python train.py --num_hidden_layers=17 --norm="layernorm" --qk_norm=true --init_std_down=0.0 --beta1=0.9 --beta2=0.95 --final_lr_fraction=0.0 --batch_tokens=131072 --dataset="wikipedia_en"
Each number is 50 + 12 x the weight over its row's rms, rounded and kept within 0 to 99. Layers, rows and columns count from 0. The size before them is the row's rms in percent of the matrix's.

# layer 10 attention value, 160x160, rms 0.11, rows 103-157, columns 80-119
115:42 48 49 39 59 70 50 48 57 56 39 52 65 68 26 37 34 56 45 41 56 48 57 41 50 40 39 63 56 38 47 47 45 72 38 56 45 34 62 49
107:52 57 37 43 51 48 68 62 44 47 57 36 47 22 28 25 42 45 54 51 65 58 38 48 28 54 35 60 61 46 43 28 49 63 42 53 59 42 42 40
109:51 16 58 78 53 62 54 62 56 64 37 32 39 46 34 52 62 56 55 41 47 26 51 45 48 45 55 62 50 34 57 44 62 57 45 39 56 32 46 55
113:56 48 49 59 36 52 49 56 56 36 51 52 60 31 61 45 53 55 52 44 45 50 27 48 28 50 58 38 47 24 52 45 56 61 34 59 38 68 38 44
093:59 46 35 44 27 41 57 39 37 68 60 54 35 38 67 46 49 53 59 40 17 50 39 32 44 74 48 54 47 45 42 38 69 35 70 42 60 30 52 10
113:51 64 61 45 46 56 61 48 62 35 54 66 46 50 72 46 48 57 38 35 73 45 49 63 57 70 56 68 60 65 49 68 49 41 40 56 48 87 56 68
100:55 43 44 40 63 41 62 47 38 21 64 52 52 83 45 35 48 44 42 53 43 50 57 47 41 67 43 67 57 58 48 42 82 38 50 56 52 54 57 53
113:42 70 52 34 51 44 22 59 53 71 35 50 43 52 48 53 51 51 41 29 42 55 42 35 54 45 49 47 40 72 59 66 54 68 38 61 34 75 57 48
105:51 58 36 78 34 47 40 41 53 73 40 40 41 49 65 41 57 48 68 45 37 59 39 39 56 45 49 63 60 39 47 47 52 54 37 50 52 69 43 40
110:41 72 48 49 42 35 45 33 30 53 49 72 40 55 64 46 52 35 61 57 45 46 43 45 36 25 53 62 62 43 56 44 42 45 78 56 54 65 44 62
113:45 70 58 35 30 54 63 47 53 33 31 54 76 56 42 43 44 57 72 64 60 41 45 37 41 49 61 63 51 22 45 57 51 38 50 50 38 52 59 65
103:47 54 42 43 41 42 46 27 29 60 49 52 43 52 78 50 60 44 60 51 43 47 43 56 34 45 59 33 49 58 47 34 68 42 64 46 51 62 41 68
103:42 60 70 51 56 45 64 57 41 29 45 42 35 53 38 40 45 46 48 82 48 66 59 46 75 58 54 37 51 40 51 47 53 55 54 49 65 57 45 51
105:40 38 53 43 59 35 58 42 40 53 42 79 35 50 62 51 39 36 72 74 30 58 37 63 35 46 52 54 52 66 45 24 64 52 46 44 49 55 49 64
105:48 37 57 69 60 43 48 60 58 48 42 42 34 61 52 50 56 37 49 63 33 57 50 35 47 52 64 37 48 58 51 67 62 24 58 45 62 39 48 22
105:45 57 53 45 55 55 40 66 47 78 66 35 24 33 27 74 49 58 32 49 61 46 33 56 46 65 45 62 38 46 49 39 67 57 56 29 63 25 43 45
113:38 65 62 70 44 55 67 59 57 37 39 51 59 37 49 58 38 49 46 41 42 51 58 46 69 47 39 34 49 50 50 58 39 69 59 45 30 61 40 61
105:31 54 51 46 58 53 45 56 52 49 41 57 39 80 55 63 44 41 47 35 50 36 46 52 54 54 54 86 57 42 49 62 50 70 30 62 39 52 67 80
120:56 63 65 30 49 61 61 52 48 39 70 59 59 44 42 51 48 58 09 35 39 61 47 57 70 61 62 37 48 55 55 40 36 41 63 50 36 47 44 54
101:33 48 45 63 63 52 38 43 31 69 32 29 50 50 49 38 53 48 36 46 61 69 37 41 68 61 61 40 52 57 59 55 49 56 44 54 54 69 48 80
109:31 52 55 39 50 50 80 42 38 66 30 57 65 74 46 52 56 51 49 60 55 64 39 39 52 43 51 64 54 32 54 24 52 55 29 66 43 46 41 63
108:44 44 51 41 42 55 31 51 49 54 46 54 14 53 52 49 47 50 48 52 54 41 36 47 69 38 46 51 53 30 43 42 63 27 37 40 32 56 54 59
110:59 49 61 53 51 43 39 52 56 47 59 66 45 46 47 46 50 41 60 72 34 41 50 33 22 63 63 52 22 43 61 22 60 50 18 56 39 41 50 42
111:55 51 65 51 49 43 43 58 56 66 54 68 55 33 43 21 48 48 38 55 30 62 48 62 69 40 54 48 58 64 51 27 37 35 59 53 45 64 43 38
099:45 45 31 51 53 35 39 56 34 66 58 57 13 56 55 60 48 38 52 48 49 60 45 49 45 40 28 41 50 22 52 54 62 53 77 53 44 88 50 43
137:30 58 48 56 52 26 48 74 31 53 53 66 51 40 49 42 49 61 43 60 53 61 24 55 37 56 50 30 78 64 68 45 52 57 36 56 56 31 57 23
133:22 61 59 42 40 70 67 64 58 47 39 53 46 62 51 37 49 48 36 65 60 46 56 55 48 46 46 60 68 35 42 36 35 63 87 42 43 65 47 25
125:36 44 39 46 40 68 33 89 42 42 44 41 45 58 46 44 52 38 38 76 55 39 28 46 62 56 42 27 55 28 50 70 36 81 64 43 52 55 38 49
128:31 56 32 74 49 54 65 70 68 60 58 37 79 34 50 69 46 59 66 55 42 53 59 52 27 59 69 41 65 60 40 52 51 54 68 47 56 46 40 56
135:65 33 68 40 45 45 42 33 30 35 60 52 52 59 57 56 50 02 54 54 45 37 66 49 79 58 57 56 36 62 53 48 58 41 44 49 50 68 29 56
110:41 64 64 60 46 56 72 73 76 32 66 38 45 67 65 35 44 57 48 41 53 26 91 47 54 51 46 66 42 44 39 51 34 54 60 55 56 51 64 50
132:24 43 51 43 47 37 57 30 68 29 44 59 67 68 50 50 62 61 49 53 62 40 47 52 38 73 59 56 44 36 48 45 50 50 57 42 57 45 39 66
124:47 52 68 71 37 45 38 38 62 43 49 56 57 35 53 84 56 65 47 48 62 47 61 62 52 63 40 51 70 51 56 36 36 52 61 57 58 61 47 46
131:46 47 32 35 43 35 45 53 56 66 49 47 35 44 55 69 44 56 62 53 31 65 54 50 47 36 69 61 22 34 49 46 48 57 63 43 54 47 46 69
121:34 44 28 59 49 34 62 37 58 40 49 56 66 54 50 61 48 54 65 70 58 49 47 47 51 45 44 58 29 40 46 49 40 71 49 23 40 49 45 49
115:49 50 57 56 57 79 49 77 41 47 59 27 45 58 62 50 47 45 48 41 56 26 59 38 55 52 70 38 73 48 56 62 52 52 41 60 57 79 58 31
130:53 42 56 38 50 39 61 39 63 48 61 45 49 27 55 40 40 75 51 51 47 50 69 58 52 51 46 61 32 57 60 43 59 22 56 71 53 80 50 33
124:68 54 59 31 58 24 55 47 49 43 49 52 26 30 41 55 57 72 55 34 58 53 41 46 44 38 55 44 78 39 51 51 51 49 42 60 57 49 53 57
141:66 60 42 34 44 58 51 47 63 43 52 60 58 47 50 93 49 52 46 69 64 37 53 53 32 51 36 55 64 44 43 41 54 59 38 56 52 68 84 63
141:57 50 54 66 38 68 31 30 70 44 36 53 37 35 48 51 51 48 48 62 46 52 55 53 60 41 52 78 65 63 52 60 47 67 64 30 49 51 65 50
139:52 59 51 44 54 54 46 49 20 47 60 46 42 69 53 52 51 57 51 34 50 41 57 35 13 42 52 57 66 36 44 26 55 50 48 60 51 37 38 33
121:69 64 52 39 59 53 60 65 46 70 44 60 38 33 53 47 48 60 55 31 54 41 35 53 30 65 42 66 40 73 43 62 63 37 53 60 47 55 63 47
127:45 46 37 56 45 68 48 37 62 45 75 49 52 56 37 71 42 60 58 51 50 52 44 38 65 50 49 48 53 37 48 42 52 46 40 55 64 70 53 73
135:46 57 51 67 58 51 32 52 48 81 39 33 16 37 59 68 40 44 59 46 37 35 57 49 56 59 50 55 49 62 53 87 39 44 55 60 56 76 61 30
106:27 53 49 60 45 40 35 36 40 74 34 80 54 36 66 40 67 57 46 68 57 70 47 49 71 52 48 30 23 35 62 62 45 54 71 48 37 46 56 57
121:61 60 84 53 50 55 54 42 74 32 46 63 78 47 58 77 60 29 56 56 51 47 44 54 46 58 43 26 45 41 49 40 44 46 57 39 56 54 60 58
127:70 24 51 38 42 50 50 60 41 57 48 56 65 47 49 57 49 34 34 52 53 66 43 47 65 47 55 45 26 42 46 65 62 42 55 53 44 36 33 59
122:43 67 45 42 64 66 50 61 50 69 57 61 47 37 49 56 44 35 47 45 46 42 50 37 31 29 39 45 51 56 46 71 61 41 52 57 57 62 63 43
126:58 55 61 71 50 45 52 52 55 49 48 55 35 75 45 38 58 80 48 59 45 60 52 46 40 54 48 55 57 09 40 39 41 39 60 35 52 51 32 51
141:46 42 50 42 57 38 43 58 53 62 49 60 49 31 34 57 42 30 59 42 54 38 38 53 47 43 38 45 21 40 61 70 39 67 57 42 48 89 25 55
124:53 42 57 56 37 46 68 70 82 40 60 63 18 69 49 51 60 29 62 70 54 36 50 44 62 33 42 40 60 48 53 61 56 46 42 49 51 49 47 53
120:46 43 31 48 64 41 46 41 28 63 48 64 36 62 55 41 47 58 61 48 44 54 80 49 31 45 66 52 54 56 51 40 61 70 34 42 48 57 66 43
118:60 39 47 35 32 68 73 42 49 37 43 34 51 74 48 21 48 37 50 48 42 48 76 44 47 59 68 70 24 50 46 53 63 41 28 57 53 29 63 65
123:71 43 40 60 45 48 29 37 32 70 64 58 38 27 53 38 56 55 47 48 44 63 51 52 78 57 47 43 74 72 56 40 63 37 59 55 47 69 29 27
138:45 46 49 47 49 25 36 52 63 70 63 53 57 44 32 74 43 57 47 52 46 31 25 57 44 43 62 59 58 54 55 57 48 64 49 65 46 58 48 58
# layer 10 attention output (transposed), 160x160, rms 0.186, rows 103-156, columns 80-119
117:68 64 61 39 37 43 51 65 46 51 81 55 57 50 65 64 44 60 41 36 43 56 51 57 66 49 49 47 64 54 47 17 45 41 51 59 47 65 41 64
112:59 61 67 33 44 53 43 46 54 33 60 55 47 41 69 50 24 52 51 45 24 81 45 60 54 70 48 42 60 49 26 49 50 49 46 58 38 49 28 68
112:37 36 39 51 40 62 34 33 59 32 40 39 43 58 72 53 71 50 45 50 60 48 53 33 40 65 42 38 34 58 44 50 41 34 41 39 49 60 49 46
123:46 71 51 65 57 31 44 70 44 57 40 47 43 45 47 76 43 48 51 60 35 32 39 57 56 45 59 58 39 52 51 57 62 62 62 32 20 45 54 47
098:56 27 26 59 33 59 58 64 50 46 68 44 57 37 61 60 54 38 60 48 60 60 69 45 66 56 50 47 51 54 53 66 44 39 48 50 49 69 57 62
115:51 67 47 63 44 34 82 66 55 39 52 65 45 33 45 55 55 46 47 48 41 36 61 47 39 37 52 74 53 53 72 70 46 70 63 50 45 40 52 67
106:57 45 72 42 37 59 25 62 70 47 46 56 39 26 32 63 48 42 54 45 40 82 67 34 43 41 40 41 44 58 29 32 23 57 43 50 44 45 40 71
123:59 37 50 64 50 56 57 51 37 57 65 67 37 51 48 60 38 61 43 64 57 66 49 27 64 25 49 66 67 40 58 47 41 57 74 31 50 45 65 44
108:46 61 51 75 47 78 52 40 40 46 67 53 45 46 41 51 59 51 41 55 60 67 64 49 58 46 55 48 48 25 54 51 63 55 50 65 36 48 61 37
108:59 69 40 66 52 45 45 54 62 57 62 44 53 61 44 61 58 50 44 51 51 39 51 58 58 43 53 26 43 39 74 48 43 72 36 79 58 44 44 54
117:46 65 52 48 55 49 54 72 58 45 35 37 61 47 60 60 65 61 65 44 45 67 64 70 44 51 38 53 44 73 64 49 49 52 36 47 38 48 50 69
106:54 50 40 66 61 55 51 53 48 51 41 63 61 34 34 52 26 41 35 60 58 63 47 37 49 48 70 80 59 20 68 50 45 63 60 49 40 66 48 53
108:47 62 61 64 38 58 50 49 52 56 37 41 23 38 61 64 55 39 49 38 55 47 66 55 37 31 27 44 43 50 48 51 57 54 60 35 39 13 71 44
106:50 75 51 57 59 54 40 43 53 48 45 48 47 42 41 62 49 37 37 29 55 63 60 39 52 63 55 66 42 52 54 46 31 65 59 44 40 53 29 46
105:58 39 46 54 45 62 36 40 56 40 63 23 18 61 46 50 73 40 63 54 66 45 54 41 47 36 34 36 36 56 46 53 46 48 53 42 45 51 60 46
109:47 42 42 27 48 42 48 22 51 62 32 47 49 61 64 27 32 45 49 56 50 62 41 58 43 54 62 42 70 31 44 57 52 40 42 54 51 71 35 51
114:54 41 53 56 60 35 45 59 47 54 27 60 53 43 41 59 52 57 35 44 57 42 49 55 52 37 65 79 70 60 36 58 42 48 73 25 22 08 69 44
107:68 46 42 57 45 55 39 50 66 38 60 52 47 35 34 53 57 67 37 49 33 84 71 59 43 47 44 75 67 61 54 40 22 61 51 42 36 66 44 59
124:52 65 40 47 48 39 54 72 52 75 56 44 47 50 47 56 44 41 42 43 49 16 43 61 56 62 47 63 35 64 40 58 62 47 78 26 39 38 58 52
104:72 60 59 47 50 48 45 45 44 48 49 45 29 59 51 46 44 47 52 56 59 32 43 43 38 21 48 36 77 42 54 37 38 44 66 32 56 38 54 55
115:34 65 45 73 45 55 42 52 63 42 66 50 39 34 68 42 51 40 40 29 44 59 57 44 45 78 44 55 25 59 49 44 48 86 58 50 25 76 59 54
108:55 68 43 55 49 67 76 58 68 52 86 47 34 53 40 53 50 37 47 25 54 43 55 33 57 80 34 39 46 57 61 63 50 35 64 49 21 50 50 39
121:25 70 53 42 71 39 38 66 50 45 46 49 64 45 63 62 44 25 73 35 42 47 33 60 55 56 44 47 45 52 35 58 54 47 61 26 37 78 51 20
110:41 68 46 59 64 46 54 54 44 63 74 59 50 55 44 53 47 39 55 40 68 25 37 30 61 78 60 47 43 48 67 62 55 57 69 34 65 40 50 38
103:48 37 35 68 61 62 61 43 31 59 67 45 53 51 44 70 44 33 62 64 49 60 53 34 56 36 52 29 64 52 71 46 16 54 40 83 37 60 69 39
135:44 55 40 46 46 51 49 53 41 51 27 49 55 55 71 67 45 70 41 35 75 59 55 29 50 56 53 37 43 58 36 46 34 55 34 40 51 49 65 55
128:46 46 56 65 86 37 25 46 31 50 62 31 23 32 44 49 79 27 60 42 32 42 44 64 56 60 56 38 54 45 57 58 76 33 56 55 24 45 63 65
126:48 42 51 59 42 53 51 57 52 53 44 52 10 35 66 59 58 52 43 51 45 64 39 43 58 63 63 52 54 45 41 71 38 52 70 29 59 54 44 56
123:43 41 42 25 36 52 25 56 42 64 58 47 58 48 52 65 44 68 41 58 62 51 38 53 43 60 27 54 63 28 60 47 50 63 47 56 57 70 39 27
134:63 40 60 54 30 42 59 46 67 40 48 55 61 47 36 35 22 26 68 56 68 51 54 66 57 53 64 56 58 63 34 69 36 52 53 52 76 55 54 47
110:53 55 21 60 72 26 44 59 26 49 70 45 57 40 61 47 59 47 59 45 54 38 48 28 43 41 66 67 51 50 74 33 62 59 56 66 48 68 12 41
131:49 47 54 56 61 27 32 55 53 68 35 63 42 29 29 64 12 42 44 47 26 47 39 49 40 46 41 44 60 45 60 48 75 58 44 48 50 60 53 49
123:44 48 57 41 78 57 53 60 60 58 53 43 46 48 53 44 53 55 46 34 25 47 49 19 44 30 60 34 45 44 50 78 85 43 69 55 64 51 33 64
122:50 47 53 59 35 49 68 57 71 50 53 50 56 56 66 40 63 50 43 50 38 50 31 64 43 34 39 54 65 28 62 51 61 71 55 47 39 63 60 54
119:50 53 66 24 64 50 38 57 41 57 43 50 55 48 45 38 48 58 45 55 18 67 66 62 39 56 50 46 61 49 68 43 73 56 33 36 30 51 70 46
122:50 43 46 67 51 39 41 48 23 54 42 60 32 48 45 50 40 60 70 61 49 55 45 32 41 70 46 57 50 41 52 64 52 57 71 68 70 51 50 41
121:43 44 52 37 75 25 36 29 50 28 28 43 43 47 32 40 26 68 42 54 60 47 49 54 55 43 40 50 40 62 47 42 44 46 54 47 44 40 52 54
116:79 61 55 40 47 57 86 45 42 66 45 69 62 45 53 52 44 42 40 50 43 53 33 67 46 35 62 44 47 57 48 38 39 55 37 69 50 44 44 45
122:51 57 53 47 52 42 71 46 41 52 46 70 55 45 32 50 53 58 70 27 44 27 41 60 61 74 50 63 59 76 27 48 69 57 51 48 43 45 36 43
137:42 48 71 40 56 54 59 54 41 45 42 50 50 45 73 45 69 49 60 50 55 44 65 68 49 63 43 37 47 44 45 34 58 40 54 51 53 54 46 38
129:55 71 37 29 57 28 24 43 47 59 56 58 73 68 42 29 35 60 61 67 24 46 62 55 33 65 57 39 63 40 56 63 47 59 66 50 48 67 56 48
116:47 54 28 61 55 58 58 48 36 58 54 43 66 48 26 61 22 53 44 53 32 56 49 55 48 35 48 55 50 53 53 34 67 41 34 46 16 48 64 57
124:32 35 57 64 68 46 69 51 47 42 41 69 32 55 54 36 40 70 41 60 13 48 38 51 44 66 46 66 48 61 83 69 41 68 53 54 74 43 67 43
122:54 37 56 60 47 72 69 52 45 39 60 29 54 56 67 62 45 42 67 64 59 59 55 50 34 50 23 64 44 36 60 55 50 44 50 61 67 39 47 47
113:55 52 85 35 50 67 73 54 52 59 43 43 35 30 54 53 85 43 57 30 67 47 50 63 71 60 45 39 50 48 33 68 59 25 49 35 34 44 40 43
110:39 60 65 33 47 53 68 53 61 35 29 63 57 42 30 54 21 38 53 49 51 40 56 40 38 64 60 65 51 69 08 59 63 54 49 45 43 61 54 47
122:66 29 40 72 33 48 37 49 63 60 58 63 54 54 75 42 71 69 56 74 51 33 46 53 66 39 83 33 40 43 63 50 17 41 50 35 44 48 26 44
118:30 64 47 55 44 53 50 44 34 51 53 54 74 49 54 34 56 35 46 52 60 34 37 68 40 65 62 67 43 64 68 36 44 61 42 64 54 45 43 46
124:43 35 43 27 63 58 68 60 69 62 58 62 45 44 36 71 64 40 63 33 43 68 26 43 75 58 48 38 48 55 42 43 47 34 61 37 53 55 59 49
131:56 52 60 47 33 69 39 41 52 51 47 50 38 34 58 51 56 58 34 62 43 57 58 67 39 61 71 47 36 36 56 57 48 57 81 40 43 45 65 56
130:40 58 46 49 53 61 64 76 37 51 43 70 46 29 69 69 52 44 42 49 44 39 51 56 48 60 85 28 49 56 47 38 52 43 50 57 75 59 44 44
118:61 58 41 75 13 55 32 61 48 64 48 48 68 64 35 42 39 40 50 36 46 76 35 52 47 52 19 49 67 52 48 58 57 42 55 54 69 63 60 40
117:67 37 52 79 39 42 51 50 56 48 50 63 37 49 33 62 31 61 71 56 66 27 57 81 51 44 45 61 50 44 41 42 31 59 54 65 59 60 41 48
122:32 59 59 50 27 59 61 44 56 52 53 49 64 65 35 39 52 19 49 76 69 57 50 51 51 52 51 42 40 49 48 68 49 40 44 51 58 44 85 43
# layer 10 attention query, 160x160, rms 0.166, rows 128-159, columns 80-119
084:69 49 41 88 51 67 76 47 59 46 65 52 59 39 37 67 62 49 40 62 31 55 68 77 56 56 47 50 48 69 55 52 49 47 57 45 57 48 37 41
087:37 51 54 36 53 43 26 48 55 47 26 46 51 59 64 31 42 43 58 52 70 39 44 26 43 40 40 41 57 41 59 36 56 59 42 60 56 33 52 71
082:63 43 29 35 66 24 57 28 37 41 43 59 54 56 23 51 37 40 58 63 49 50 40 40 41 50 69 88 52 47 59 38 28 43 57 45 61 45 45 42
079:73 50 30 34 52 58 54 30 56 44 43 44 70 56 39 50 61 29 58 55 51 32 34 34 62 59 76 59 47 62 43 43 37 43 58 57 45 52 46 39
080:41 27 59 54 48 35 65 33 55 56 63 43 63 54 54 65 77 47 34 55 44 61 60 76 69 55 31 31 36 73 37 36 71 46 44 35 44 58 43 41
076:67 56 61 63 38 40 68 44 81 48 43 22 49 53 48 56 43 37 52 63 56 50 80 57 40 53 53 42 59 63 27 64 34 67 34 48 60 67 42 25
091:61 36 55 81 47 48 28 47 57 50 36 49 43 65 67 45 49 41 53 56 57 51 37 60 49 53 66 51 59 69 35 42 30 64 72 52 60 34 47 28
095:41 33 74 47 62 48 56 48 48 59 55 59 51 63 73 36 68 62 61 53 54 34 44 71 55 59 59 43 47 47 50 23 60 67 38 63 35 49 71 42
087:62 43 59 54 48 62 43 63 49 52 71 45 37 40 36 65 62 60 50 27 43 65 50 62 44 69 34 43 50 61 32 42 55 46 49 75 53 60 32 55
087:43 43 30 28 50 36 67 30 60 45 47 66 51 54 46 45 48 42 67 58 51 33 47 53 54 37 64 55 48 45 63 47 23 60 66 38 64 62 61 39
091:41 45 47 54 47 60 53 21 37 54 78 45 51 53 42 57 57 52 52 48 45 70 39 72 58 47 58 59 51 42 34 52 40 33 34 51 56 76 69 40
092:48 41 40 45 45 74 51 48 25 54 81 56 50 44 45 62 56 63 52 45 51 68 40 60 66 62 55 53 42 45 46 49 30 50 42 62 57 54 53 44
088:63 39 34 74 58 44 50 46 70 42 54 44 37 42 51 37 55 46 38 36 49 28 67 54 36 48 55 45 51 63 33 62 66 62 54 48 29 60 68 48
124:45 62 67 44 30 33 33 46 63 65 34 53 53 61 62 41 41 38 58 62 60 32 59 40 44 39 46 37 62 51 62 52 66 55 46 45 48 46 57 59
093:51 50 40 29 36 70 56 39 45 62 69 52 54 62 60 49 23 51 55 48 47 59 47 38 44 47 58 48 39 58 40 43 50 37 58 52 46 47 47 47
091:51 32 70 62 54 46 57 33 42 55 45 46 66 49 42 51 29 37 83 50 43 58 71 62 60 28 46 58 42 57 28 57 61 54 65 27 46 48 73 66
091:40 47 50 69 52 32 60 50 50 59 41 42 44 66 53 51 42 52 29 38 58 36 64 48 63 67 49 57 65 55 47 66 47 45 65 65 73 55 53 43
095:50 76 73 29 42 50 49 34 52 36 55 46 37 41 47 69 41 49 38 57 53 27 59 75 48 65 44 70 39 19 64 70 57 69 51 55 40 41 46 38
095:59 29 60 62 63 57 66 62 56 62 43 44 45 42 58 33 40 55 52 50 50 72 22 68 37 45 58 40 51 61 43 48 28 42 51 39 48 33 37 60
082:46 46 65 65 44 46 62 55 36 45 56 44 56 56 47 61 46 53 59 50 65 43 53 61 49 68 61 51 32 52 45 24 36 50 27 43 57 62 45 57
091:62 46 27 35 49 69 40 50 44 41 52 41 49 47 66 51 51 44 61 53 62 29 47 30 51 67 42 86 58 34 49 41 69 51 61 44 55 45 53 36
093:48 30 59 46 34 36 43 40 52 54 57 63 83 56 50 38 53 58 18 64 49 58 41 44 23 46 57 39 35 61 61 67 59 49 61 36 57 36 58 61
090:56 56 49 62 38 43 38 53 57 29 32 55 62 68 60 74 42 55 43 56 48 49 31 56 18 69 43 49 48 58 71 37 30 33 60 34 47 55 53 51
092:64 57 48 38 52 37 57 50 65 32 64 61 56 52 46 58 47 34 38 41 50 33 42 55 51 42 54 38 67 53 57 55 51 72 53 44 51 57 32 42
092:46 52 49 43 64 43 40 56 37 54 44 72 54 43 56 73 40 52 54 59 50 38 52 61 53 57 48 36 37 45 55 47 66 36 48 31 39 57 78 59
092:45 58 63 42 59 67 67 66 49 61 49 65 52 58 47 42 43 63 47 46 46 41 41 79 59 60 48 60 58 40 48 61 23 75 31 77 32 51 45 60
093:39 58 48 62 49 42 60 63 55 49 49 63 44 56 18 29 45 41 61 66 52 55 52 66 41 69 55 57 56 45 47 56 63 57 42 48 44 57 45 42
089:57 24 29 42 59 72 36 51 58 41 65 49 37 61 50 62 69 55 43 50 46 56 44 67 41 55 37 19 69 61 60 58 52 73 54 53 50 42 46 54
087:67 70 52 41 45 33 50 62 60 58 52 45 35 44 53 40 64 71 44 56 50 66 56 30 57 36 38 43 48 46 60 58 39 68 41 60 50 52 28 62
088:32 36 43 45 56 55 43 72 75 60 43 71 31 51 39 75 54 40 67 31 42 47 63 41 37 47 55 46 45 34 60 56 39 52 52 38 46 43 48 57
083:30 71 53 60 49 70 61 40 76 62 55 48 53 38 52 73 53 37 43 34 75 51 56 55 57 53 60 38 69 52 44 47 71 42 46 31 38 56 48 44
093:47 42 42 55 48 37 52 55 55 46 58 56 43 52 37 54 47 50 47 55 73 54 44 56 73 56 44 41 50 46 54 55 50 75 64 63 61 56 47 68
# layer 10 attention key, 160x160, rms 0.145, rows 128-159, columns 80-119
104:71 64 77 59 39 39 62 46 45 46 37 45 50 63 58 58 40 53 42 52 56 44 37 34 63 34 37 40 57 40 37 43 55 42 34 69 52 54 52 49
111:58 61 57 48 38 42 38 34 50 59 42 24 60 51 50 62 16 54 53 62 59 44 46 30 42 36 48 50 43 47 63 53 50 58 49 64 63 60 46 41
110:47 17 48 59 51 54 67 74 43 55 55 75 40 33 47 48 71 49 47 49 19 63 57 56 46 49 44 50 51 50 48 57 42 47 60 39 24 45 45 68
108:54 56 45 58 56 51 56 47 58 39 45 42 48 52 43 60 75 44 66 45 40 38 64 72 40 76 41 46 41 49 26 57 43 61 41 39 54 51 51 52
094:31 54 38 62 42 37 35 53 49 58 61 77 45 48 78 34 62 55 20 48 52 53 42 48 58 62 64 50 44 48 82 39 60 54 49 36 36 62 51 46
143:54 70 56 37 45 50 42 50 43 57 59 41 59 56 43 53 32 49 40 54 74 56 40 28 46 43 59 50 48 47 71 38 66 41 42 59 66 48 48 28
101:43 42 37 64 62 54 51 34 59 67 49 72 57 38 58 48 35 79 60 63 52 50 49 43 40 39 49 72 33 56 40 29 50 43 48 29 71 59 67 57
107:52 66 54 46 50 60 46 47 40 66 54 54 57 25 45 63 39 57 43 60 52 52 42 58 51 67 61 40 54 55 44 53 10 75 53 52 61 47 50 63
102:48 43 66 57 54 58 47 60 47 43 59 67 65 65 61 39 80 40 60 40 41 49 60 52 61 42 65 46 59 38 56 62 37 48 39 38 40 41 73 64
124:71 65 72 52 25 50 37 54 46 60 35 27 65 70 61 52 36 55 39 54 40 47 37 39 65 33 50 41 48 37 56 46 65 39 41 64 63 53 56 53
090:56 49 58 49 67 48 58 52 54 47 40 55 30 51 52 49 52 58 75 49 48 50 40 76 43 45 45 46 42 55 12 59 40 54 36 54 65 34 62 75
076:52 30 66 50 64 36 64 70 60 47 55 39 54 59 53 55 58 57 60 50 58 57 63 77 48 53 45 40 55 61 27 76 56 52 56 64 53 35 55 59
101:52 66 40 39 35 47 39 53 61 56 39 46 29 44 59 55 57 73 58 52 53 43 45 43 43 34 14 48 65 52 53 39 47 68 53 50 56 38 52 39
069:41 58 18 52 43 61 43 32 53 49 47 67 54 34 36 36 47 38 26 38 37 43 52 44 53 62 69 65 51 47 81 46 41 53 58 26 30 57 39 48
106:53 44 56 40 55 56 59 54 55 58 58 58 28 54 44 35 61 52 33 33 68 57 49 80 54 62 71 39 47 59 48 61 44 34 65 50 40 48 43 46
103:47 62 52 67 48 63 67 65 54 41 72 39 69 49 37 55 46 68 51 44 72 46 55 58 53 62 48 44 44 43 25 52 54 54 47 63 23 49 62 34
100:56 54 44 55 38 39 45 44 75 61 67 41 38 57 43 75 41 50 73 75 51 53 71 57 56 45 56 54 34 53 57 60 40 50 66 34 42 44 55 54
099:58 86 54 34 52 49 56 49 49 56 25 42 51 69 25 55 57 64 78 63 35 30 52 31 48 20 55 55 65 40 60 54 36 63 39 56 47 59 44 70
107:56 43 76 37 51 42 29 49 62 46 46 58 57 58 45 56 41 70 31 30 59 68 37 53 69 44 64 43 25 36 30 50 36 46 64 48 59 49 50 36
099:31 35 20 57 71 63 43 45 63 63 46 50 58 40 44 42 61 50 42 35 66 36 63 54 39 59 75 68 66 47 72 47 47 48 78 34 32 39 45 36
103:63 57 60 44 35 28 57 68 50 34 49 46 29 47 48 65 38 41 62 46 54 56 41 63 43 47 51 55 59 59 60 50 51 27 53 84 44 28 30 45
099:33 45 63 52 55 51 41 50 67 32 34 55 45 33 50 38 41 52 52 64 51 37 36 56 51 27 40 35 38 55 33 49 60 45 45 85 50 66 53 51
104:52 23 46 44 45 46 39 51 43 51 42 37 43 48 67 48 53 54 54 44 47 48 60 40 51 29 38 47 55 56 38 59 49 60 33 79 44 70 69 41
100:49 57 61 60 34 68 54 22 61 35 62 44 45 54 57 59 45 51 56 54 51 45 60 21 46 45 39 21 53 49 60 37 71 44 42 42 61 56 51 37
100:40 24 57 52 71 46 45 53 43 45 52 62 58 46 26 42 33 53 50 34 48 38 56 60 68 45 58 41 54 64 43 60 63 79 56 59 33 56 49 52
105:49 53 34 47 38 50 39 60 62 52 49 54 54 41 38 54 30 43 63 57 36 53 55 48 53 31 55 46 73 46 52 30 51 63 73 36 46 68 41 70
100:40 52 29 53 43 56 59 35 48 52 65 45 57 42 54 61 50 45 25 59 40 37 33 45 55 65 58 68 56 55 55 48 44 56 62 45 64 26 25 44
104:51 33 72 44 46 63 56 44 65 57 28 46 66 66 54 44 38 41 52 71 46 44 48 35 28 47 48 58 63 40 65 55 53 62 32 51 48 38 54 36
112:57 56 47 57 34 30 33 44 43 61 52 43 48 52 55 62 57 48 62 60 54 64 28 70 45 31 21 45 56 51 73 52 47 47 55 39 81 48 49 44
105:77 57 54 47 50 38 54 49 34 48 50 45 52 42 50 49 33 53 68 68 67 45 35 50 56 40 28 39 59 51 50 56 55 56 64 59 46 52 40 39
100:32 56 13 35 49 66 39 43 53 51 48 65 40 39 20 47 65 57 36 46 53 43 46 64 53 64 62 84 61 55 77 58 53 51 44 35 66 29 48 49
109:53 44 79 58 41 42 55 50 40 49 59 67 32 41 42 70 57 65 47 41 27 35 61 49 38 48 63 32 58 61 48 37 48 73 85 61 30 50 55 43